Part of a small language model's weights: vocabulary 3172.
Each number is 128 + 24 x the weight over its row's rms, rounded and kept within 0 to 255. Layers, rows and columns count from 0. Numbers have three digits each. The size before them is the row's rms in percent of the matrix's.

# layer 15 MLP up, 1536x192, rms 0.175, rows 707-756, columns 128-191
093:129124127116115088113102124140062156121179134144089127097114133123110093089169155136070143147165144166133150171137108140131085111113126139121115137133124097117123153177121129095134152116129129
103:119171138114113100089093127107103112117112136108160159108135095121155096118105154087118100140172138096116154075120155101121080105140142109096150154141082145080112089127136107124137105135119145
097:125121076119149142111181143165140084118093120192096131104182118158154156133168119101140147093133150152110144113135128118118121160162107153115153115086135167098096108088151128143103126097114137
095:101128139120128117137114139108130116092115130150097096093152131160156119133119139139125158112115107121114132182094157155124099180141118140108143153129148140102155160104161126156129112115114140
103:120129134139140169137148108126154112135131130116184163154106113102133066105152094084183126126124108140128129077120116129127116093136116165156117126118120130105122104181102097107094123125160120
094:123067174121152119147135087101112128096176125103135099145127156080144131117137113172127133080133116101112133124131112111134114106106131112107135129082113152149120135114159119110159133122127132
096:103158109124132112149130127100156124078117129107119133081115141110154096094123119132137149137134111156109132116136135132102120147180154165061118153140110125099101110118076153085135099116135181
107:144100127128102127142168115153150152135139198138154065101129150132126148097134146110135113137139106132152144151122104135150148126133082102065155136129087155093123127116128114134100104113132160
104:148183127157100129121115134151150131161151122111077107136175100150092128175112128147171105068163113139126152143210127138107164124131104136136152120110118108161136127104136135078165115122122132
095:155139093138179139124122185151085143098122122130130150143134137123143135100138137099149128132127122116141103138154090074105122139093164121106142149155140135072120149120139101155140083141130135
097:108182128128173114058114155114115119147120104143118183150106115146121140157141123104167146119171104100144120114176131121105141121149137099108104145138137167172127137150103134135121197128150098
095:147118138160128130105100143140149115065112090124147102154099131101096121131107124133091112089089152109149138146146114139095143127104146140114115145139097088102127158190153160118150119155121148
101:187103132126100136136099156112125141140107099160101151116157128117143132095119145102130137135148112150159155136165164069124187121158139125092081145117119095163110150103165113150140115116150078
099:147126102127120134114153148133145126130137143108130104125155141183093126118130148091094125103131130148092136121145157164129135123144104089146123116155118158132138110158136120104101075182108110
105:115133146126124146150116136142158147135130097128163112113120086158141124105134159118114101095104155158151082175102134122144104095155170079151086152109111102115113157069119132156154125129126125
097:147139108147139142124147103159135139108091104142173132107118103139112155135087141132127168138129144133070119128116126080131120126163129106162210072136145112146117129148136177123125087135157152
099:151105102155147135156128129118121160140144127113102140181156119132115120176129146150135144158173120178111119110134116117112141116129128089148120106095122165121077104182117163098132128123127119
097:117168158185138113117128154129098129137124154155120126170140112143165130178125136098076121098134119162178109114141116150132117087107091140091104169118137131124157133157128130087095103098158152
105:077136105124125144132155127116135077130100089164143139135097147141164138155136138121144159087088116107174168098134122119133131153125121106116112124149124090159143095139152122147113113135135111
097:120089136111167120139132119102117142076114124108132124146076099192093148133161123152102086095133106101134112135134113144151133129110118157144086146149134110147103163105103148126099165098129203
099:158122099110111137131098161140078145076156119107091130127159120188105096152142154125129129114151149143115108100093121152115123111163167159127152097127131168098159109110120138076121121133129141
102:150132153087163115106119117128128133130122146125136131103108112132106189115147149102122165080140112167121132115165116144101094162126081112114148138160134102118119115104132105162139095123107101
104:117127132124123079174152161145169138162147086112077126130063131141139089095144134113114151096166188131117142098133075119126117126103149134161144158133108114121103140140153117114133137136143115
098:139130133129100127129111130129124116128142139169133085160088137112151107148109114121128142107105139159137154088067115154125159129187117142113121122130137117142112135114100091098155142136093108
101:108123148145096131105081141132148138108166158122155092128144125113113118121151119127137156154112113160109114123130143094152128123109103082117126138139083099132118096107157130124108111121181118
099:096126128139117144141181142102140140154135121149145140156178120115118130143115141137097116171112135140154117089145100134153154131131167128180064147127119102110113102131146118121150100156128110
098:137145149144147109120125147147126144101115127145136150117154162102143111154072147107116148153094079126118152138133151121102104142118129155130123109086149124157117149128110130131121140130183164
102:151132149131127149178086127104069146137123165145106134126136142138113114104147120177141129134125075119142123119113142099118121127171114100149148115128168093101131120163101087132104113117137146
085:118122082158137120128117153126117146158133112113108129115101115105146094129112120139171103112111090103124133137130139132130139156126151133119164121141117144119139100153146106134145139169077127
098:116104058095086149128158150145132125180144159138121094157125151086136094104143101131119155186111125096161096110123144146167164121072146101078116103124134119102106163150101143123138126153157099
106:116156155116124158110073128112151157145109142116122174131139132153098103099153138103119099105150138115117117084136148132166111113113181111118145126111138122127123093122129107099131124099111090
101:159157127134114135132151118135117155131126187087134098166152109143125121143130084116121098104084186166128089118128095158147090146115128151130130098106101115161124109136166137087124136127137128
103:167119126110174143122117136124170100122153113108100107107112123152124141108151105103122174121147155117107113147083130100163132109139136125143137125154134116125142120141098128151132159153128083
091:146132160158152144123128147136122104148113142092101133111141126178141121150128152157130089122089134151113120115174065141119137126143130144094094143151128115152137119118109137100140130121112130
106:106098094202048100128116145102120133121124153165131158127078139138165146114126118164164113084117135137127162116105116122150129149139140148116131149150124119137149126105135097116158136089127113
100:108143152167100159142162148111134109129101127109117146156129113149135156165144104122098121104148127108123164166124086107099122145160088177093180126135094101100126096072139140138112121178146081
106:158132110095084120137123095143152148127099155177125096144145120159113117133157119102109119156173117114139218112128134109078126146129128155114146114108148123118185160123137140100076138125118149
098:128135056117118103132106169153160128156107121067119098126127096136118095128181101139146155127153117136145079115097094156089145125127089093105163113131157121112135122071152160180118100130151147
115:152090117146129137147122119077115100161121176145133121134106123132144127149102055136136158114098138122142135169117122119126135167128141126151071142108125182134086121088106114133128139170108095
098:102142157147146106148120177107155104085147139177205138085149076116103146105142097166153111105113143124091148085103152143111127138102129099118135123114139106123120135156139163136111109120158111
101:147130142111129151152128113144186110085137135132152084131099164134120121160137113121108132096107144123140119132130101080106103108158086138116094154135182109147103121118140088165098133146171163
099:103130149155081086144101113094142146084120137106136137116134122118129123145164104136075163131115157132121095172135150170077149134099144121136149129124130109151123127102130129101105087128120085
095:096130159111089086107169106115084110154178137125072134156174139134102157145116128130142156129122116129100126083134104151099095152166155110114125156154149135144089114072148085132135118123118136
096:111129137095137131115176142141103089178125099144128146122153118151130117082154109156160150153171143127086099110123125100131121148124124161155121146146141175121105090170104138132098115142141104
101:145162094132104100139174146130117117119111129132124162113131109172118158095122164076139106106114142132146111158129127123135140129100133123141189152162110151115193116077123099112128108142133150
097:126143139150113128147143100118139104109136126092140138105179114105136136142093104121144148075120109118150089142122155145101111180077136137125121139110110146123164126122151085132125098159131154
107:129108136126159145124057155117121142096164128151107147137118118150140120173151134119124130138094081172165126168093132082164117124135153163138133141137095065138131149134153128116092147111138174
101:107144182130077196117123148142134137125123129145148121155095121128152129140178143105142118135153093132123129156129070138141100112143104141107113123137089130122154098147148112122106150181140112
099:117153106082128149117110122104151104139147147135135099083099083111126106136115154136156120158154148115154142128110105153106096093125207130125108096138099094128106101158163144107145147086157139
100:157106135076102103125113124146151162147155136137156126124146124172157151148125080172131183148159126114152132124139165114141138102132134108093160121147132111141130146121147104104091080128100088
# layer 15 MLP down (transposed), 1536x192, rms 0.18, rows 707-756, columns 128-191
096:080128125132143158128168140113173127116105144145163178153123144110120148163119111154141107134110066112147134132118114077121157132165118130146125101135103148152124109109149113101092102159119124
107:064134104120110092149116140094120071105105137134101106112127129123159198105144122125076122139109138081134134107107148109120150107112124140156149122082126133141100116153137167136083145174114123
107:122157105130147161171111106092131152105128120130179122147086140123085103113111134134150128138134124105076104125086151123107107128128131127078090129142131145112155153132114142122168131096108126
094:118163127132142152139144134112184106153150144111095158097083120098107129074120145094151071151123151096153172089177119144118112124093099115110102129116128127171125095131117126129120181135134162
106:088114112117139119135143092143102120107120124137139138129157125096134083131138139103118137144123103175112136112143106112125173158121099127096160097122129128117189124131098127138104153147115148
093:103131108189173106117148141087148111137128125142114171141167104122096082128159166142115128124128083126121129122100128138139085140173147118156091094125109146134182102126101158152147128116104099
087:142128136136140143096129142119147124167131176182167137103133099124110161133121137153095101146142087134158099140114142149109133121125116074120162104109159142119143175129171133143125158161102123
109:105138135121119086133120130157103083116143157107147092140096119124124107137096099091095158157128152068106121113125140143137106128081113119089094116092106121147103148156158120128131123143154157
109:143074112087135202135152107152113044152135121151119160101126141082095138118150115137138150126137119092129116156114128114125139108089140119135141150155114131108150104131104141109108120199160116
101:123105163137116176100138069102085084128112113132121131108113145164124145132094115154104122115137093123095100117137165166137096128139101168116134146133119112125155096142147123139098175113132139
101:128127134094114141112135070148089192167118124127126091113135168131155109124116120148152120161131153103115142119122151115176119141106106138157145126123094161131147122142108123099145126099131107
099:117137154154125111125089103160105113168143120135120134082132145139135170135150125165115108117122127117110108127119167142134135154130119134164131115183083123122107131110106092147107157106143161
098:131116125132156093149144104142152098106087123134148138117139145144121138121104095099133155123119081101120144110125172150133123125157135150135134114140137141127114097164144124133122114142127141
098:145089148093136114119128108125117179145081102118193109129135147119114114154131134160118116133162142106105146162117136123113135129121140142130146114087144094103120147097084128120151154137094136
113:222125119152120110152158129127084123152115138124150126132071141073112157144124117126158128129114117140113141132067116119106143161141140150155153095157156155147159148095125127123148092174126144
095:140095117133146147118154141102165144165125122098127159151138135138143123169167155147130134154114114131099133156094113144150113145131127163117119151179114114117111101102147148122173136113119146
096:138106140094116144089136117167151126176097098123152134141143132102127092143151130132123177163135179103099100165123171131098115108119145126101123176128073141103162119137125087126144120131098150
101:101119095138158134086132124079100121122139143168140123152114150130113126176138140128107111079126133146191132096169120112106112168124146111112105138110169149134163139109118101117162116111190153
104:162173123101125109117129102133122133161143088114119091122100120098099099121137171151137150143093103099109099143141114111116112132104165125116108104155133122135143139106132165113096148122113149
104:094106099069147113127121139151114137110174115139107129138172157125064114130114170155125144108150134106167135142108135141137136131119155129101134165168143148140132117107102172122162107086095120
096:101138161132079137114174167139169125124090123125173131144089168109121155143110123130179098119132089139143129149092065137147113150120110146148151127133166069139099114103108136150111133108132129
108:165154142095154148184093135198156118147156126155143108133148115118143145135131109128099115131141128117159150158095118132109090093133165123153083112128154175119152104112142112142112141148143116
105:145140099153108122124100118110132101158115135138120163108091169160155159111107175091103127148068163146114116076141111137110138146127115121114141107127165093176109128118111109139107135116126153
099:110109159165117109076108091165126130104106137124167171124074167113144085126138114146121087151134119122140139164107061100124110149100115113121135154120107137131113106132173127117143095134138126
104:135119132121137164099126154138141078102138077083084156113158156114122161155086108133109114143136131131120123119146157097151131123166098139130158080123165164156125110121126146062147123142125122
109:149149151138145121143118120161091139137159100164154144167115123139099145125158159124144144130142127136116086130138148155105112123182139187091100118117125147108091131134115111114116131128138137
097:181121138108109113151148156149119115131138115139139095092109099143111137155162129173133103125137143102143116134074130148157160141132119135099126128131167112108102164122141149108097128132083128
102:119157089102137122106162132132200104116111087090101077101126123118127102116161140109104145122140149128132092119115169139095139138125126115142054131129133186110174129160097136095124135122130150
092:105162110131114153117153107104110089092153125120179115132144113131147133120143153122119121156138143141135104143112154098145141103079108133114112140126132133137104146093133117133098146072146073
099:124114158133126117113136144119163074119093131109134138132162170131138116124118152123147122132160112099088171156149115148105138166151087110153096176138118129127104098106132133135127080138154147
112:152124096141136111130127143110107129107084127103142167117110161101126129158123142180087131125118154147141139109117130064118154199079138130127139089137122117173117125155082147122128135118066139
096:115130115103064132154128182128120140097096103139151133093123100115138135125168160108112122153170060130124129130116125121113180115126116105108126122122120139098157153112094166153116184114121138
108:161091111145144116145131104078125086133147144105119089146101108126131166123159136143156141132107139141139117104109113103120118114073138133125138132117135103106114183158106126130092145157140107
087:123173133141145142117156091118100155087127121103148105154128107141151113120123131088158122129161103115167135154120138105145165144100112156132078149088120152114160166119102125119150125155143149
105:103139132161129123077115079112125132115138122151148182100082198106119125100115127180112136083112146125105090167101090119141100193127153098132130150144125158155089115119168139128144100112113102
107:152142129092147119129097098136103175109111143093124169113130155103140125122107123201162134103139153089122111151138125139154134110128120136102127137122136103153106105172146118111127119131111153
110:136184111103125107137126098155140122113127148111101154142138151154143155109075159131119111142111144091071140135075118129130135111133144139147124150131119112130144130140116114133115102130102119
100:115117180121102143114118112131125144095135104145124144115163123129107134181136150146075129153125133145106111086154070145121143124152132103112159140107111137101092149154101141107129139122124091
119:115106166150097114158136127112126127136121125128138099140116124101109151134094097121117128111122107125128099166123146149116133108152155172195119109123113153077118173115143152138133123138129092
093:165123096153100118119117104142138154141142129067057082125082148147151119101157109094091167117126118137119116173174106126145128103124115130104108124136149139099128101113137096087168148140159110
098:106116149118142128133118157112151117139119114137086150149108137112184140105111124113136117166134142124138145124133141186164141167107153140120175057070128169108136123116103120146082126105126112
097:085137127103138124154136137164127134119138142146137085153119125151125153105119142130134112129110097144074132091154130133131144120103134115148122112087118119157157164090150191146130157166188151
090:121129094121187132115130138159129154121145104100144082153094141139138122113153167073121069170126132120148142135139122133144121105137141100140126107127103137176080146142124152108093143090154175
095:136153091145173158152144084163120146111134159150144097128155100138131131149122145120138144131089107187095166136131162127139153126132139123118152152130153157135157124144121136148129108133170122
102:141110140123128145166116127144156151144161124135149136139157127089114090150090123135132120149121131102115141086153142146124127122148075108122088119107131127144110158151143134140115128105146044
102:110160135148140169091117129168108143135134196139097114149101154084157158114195199120154135119105150135096158088145115126165090137120128123111152130122126154133101139116160140109144135177110120
100:107187132137133104138117127072121131097122136135112112109106177128161116135147121158077127100141115137138141154086142111083151131131079132119112149117098169171164121119139148160122108125123133
101:133103124144136092134138089095112157156112155123100154114138102148091076116062143136125128132141124110125113136131145130140144117105145148154124140117132116124106155137119103106130093069124138
096:108090142107147108147098115140104102136103121103135174134127161123122115154108168159178137119137121136079133139080106155126153128098129080104111144116146122123106115116117139162106122106097169
092:078157156125121166148094140104103101097137127076128085119134152136068115125104202072158110121126171102131141143125133156132144125089135126131108150115169134178147100114131171141125112111119113